From a checkpoint of a small transformer trained on Wikipedia: vocabulary 820.
Each number is 50 + 10 x the weight over its row's rms, rounded and kept within 0 to 99. Layers, rows and columns count from 0. The size before them is the row's rms in percent of the matrix's.

# layer 7 MLP down (transposed), 320x128, rms 0.0797, rows 76-83, columns 64-127
105:46 59 60 49 53 50 49 56 37 33 39 37 82 53 58 50 52 57 47 49 45 41 51 44 43 62 61 46 59 62 41 48 41 53 47 54 57 47 61 38 58 49 37 40 47 56 29 61 65 59 65 45 50 54 37 53 66 63 46 47 50 50 40 42
105:64 43 49 66 43 57 58 49 70 45 55 51 62 40 65 38 57 43 49 56 58 37 58 52 59 57 48 53 32 49 45 51 37 55 54 67 56 68 64 42 46 48 49 59 52 63 61 27 32 38 63 61 44 52 33 37 48 59 48 53 49 49 38 45
103:48 39 53 46 42 62 59 58 49 52 47 39 56 48 72 54 59 42 58 47 52 43 37 59 45 36 35 71 35 37 62 43 40 60 60 60 51 37 67 30 61 50 59 50 45 44 42 50 62 46 60 45 38 64 44 51 43 49 60 61 57 57 33 50
103:50 59 49 33 48 49 44 48 47 63 33 57 49 50 52 59 52 44 56 56 50 48 58 49 54 45 45 44 60 50 46 52 56 22 55 44 70 56 60 54 35 51 53 66 55 62 32 41 44 56 49 44 66 36 57 61 78 41 58 52 47 47 38 52
104:31 59 54 58 43 49 55 54 47 47 29 36 63 43 49 41 59 49 54 56 49 35 57 49 55 36 37 41 50 47 44 51 40 70 63 61 54 57 51 56 41 36 71 52 38 53 56 62 36 53 59 53 51 46 46 38 36 36 75 39 71 65 51 46
110:54 59 38 48 58 53 50 58 37 47 48 39 45 43 62 65 57 54 45 37 51 43 58 50 39 51 66 45 37 53 48 40 38 44 35 50 61 48 47 20 51 33 42 45 72 47 52 51 42 43 49 50 54 49 53 57 51 37 79 37 66 50 67 58
096:35 57 33 45 50 60 46 45 57 51 39 65 71 54 55 34 46 47 56 42 44 53 51 30 35 43 42 73 60 57 53 48 58 59 59 60 62 65 50 31 50 47 33 47 51 69 49 46 73 41 42 53 45 52 52 56 46 77 44 41 35 64 55 51
095:56 44 35 29 43 42 50 44 40 45 47 42 35 55 48 54 53 59 55 54 46 42 57 51 51 34 36 45 40 50 54 67 47 57 59 40 50 56 65 25 43 70 59 59 44 63 54 46 44 61 61 38 46 60 57 60 57 73 49 32 42 58 45 48
# layer 7 MLP gate, 320x128, rms 0.0832, rows 77-83, columns 64-127
103:51 46 48 47 47 53 59 51 57 56 54 70 55 49 65 56 35 47 45 59 28 61 50 49 35 56 60 50 44 52 59 48 44 37 40 52 41 46 48 38 61 40 44 45 58 63 56 30 59 39 58 43 49 47 60 58 48 51 43 54 56 61 41 70
102:42 40 40 66 56 57 53 46 52 42 53 65 45 55 60 51 33 61 61 53 59 39 81 47 37 59 51 61 52 43 45 60 57 34 49 35 35 52 59 54 49 53 39 43 45 62 45 37 69 48 53 56 42 42 51 49 46 41 61 47 48 57 44 52
105:41 53 54 51 48 48 72 42 53 31 50 50 55 54 26 56 52 67 49 43 28 60 47 52 50 57 38 66 47 63 61 37 51 37 53 47 57 37 25 45 49 44 45 58 36 55 44 48 59 59 51 66 28 60 61 63 39 67 43 57 57 59 50 56
108:49 54 43 58 59 59 47 53 51 38 52 53 46 38 43 49 43 39 42 38 56 48 50 47 39 51 60 51 91 61 32 61 49 54 68 46 62 57 47 44 53 57 70 60 50 56 46 34 55 65 52 76 44 44 54 43 57 48 56 54 59 60 38 35
107:52 50 54 41 46 63 50 45 39 43 42 64 41 49 57 53 57 28 63 42 41 41 43 50 45 69 38 48 55 45 52 67 64 40 69 46 45 50 44 44 62 51 48 45 56 39 34 24 59 40 48 71 44 40 46 47 52 60 55 55 64 59 56 52
095:57 34 46 59 64 71 56 60 40 56 65 44 50 52 44 47 36 71 58 46 39 58 56 44 56 54 48 55 51 38 42 35 41 43 44 67 50 52 39 52 72 40 43 56 43 43 43 34 64 44 31 45 43 68 47 39 47 45 35 59 45 56 49 68
096:44 70 54 60 35 39 32 47 61 73 54 63 40 63 61 51 51 34 45 50 57 45 41 59 26 51 44 61 57 62 33 46 45 61 40 39 45 55 63 53 42 54 27 43 55 42 48 43 46 62 42 53 42 30 52 57 57 52 58 49 73 40 49 38
# layer 7 MLP up, 320x128, rms 0.0829, rows 77-83, columns 64-127
102:33 35 52 56 66 52 58 65 35 60 50 47 44 42 59 25 47 64 21 49 34 42 47 41 47 55 55 49 54 52 54 44 67 49 54 51 44 46 41 43 38 49 52 58 63 52 46 62 44 38 54 50 39 46 68 71 41 53 49 50 56 52 64 55
103:53 63 46 40 42 53 42 56 47 35 41 55 54 75 81 48 56 50 61 49 35 52 53 23 48 49 57 57 54 43 45 52 51 32 66 55 44 40 44 57 43 54 49 53 57 67 69 55 55 64 31 52 57 43 43 49 60 60 56 47 53 34 46 39
103:41 50 32 48 62 53 52 52 58 53 40 50 39 50 61 52 43 45 55 49 79 62 54 42 49 46 69 48 58 46 43 34 62 56 58 40 57 61 67 57 51 57 60 55 55 41 60 70 60 43 49 47 39 30 48 37 44 29 62 57 49 39 64 53
106:40 50 37 52 56 47 53 40 44 50 60 26 36 36 55 52 56 56 37 37 58 21 58 33 46 42 45 44 52 56 60 54 66 48 49 50 64 73 53 35 38 52 45 46 58 61 41 58 46 44 35 60 59 41 43 64 60 58 56 56 55 56 55 64
110:57 53 53 52 40 56 28 53 73 74 57 36 52 57 51 32 51 48 47 47 58 47 54 49 56 48 44 29 39 48 49 40 47 67 51 53 49 46 62 63 40 55 55 45 45 55 23 55 49 35 37 52 60 46 47 60 58 52 52 42 63 40 35 38
096:55 48 32 44 42 51 56 52 49 41 55 46 49 63 66 53 53 33 44 60 55 48 49 61 61 38 46 45 40 53 35 40 58 38 53 51 38 45 47 57 27 41 37 46 36 51 52 54 38 48 52 38 69 38 51 45 52 39 48 58 37 50 60 54
093:41 50 56 63 44 66 66 37 43 55 67 47 37 50 40 62 38 56 55 47 54 55 52 55 38 51 57 58 57 56 35 59 36 35 50 56 42 49 42 54 36 38 47 42 44 41 55 54 59 50 59 28 33 52 59 43 34 28 64 62 61 48 61 41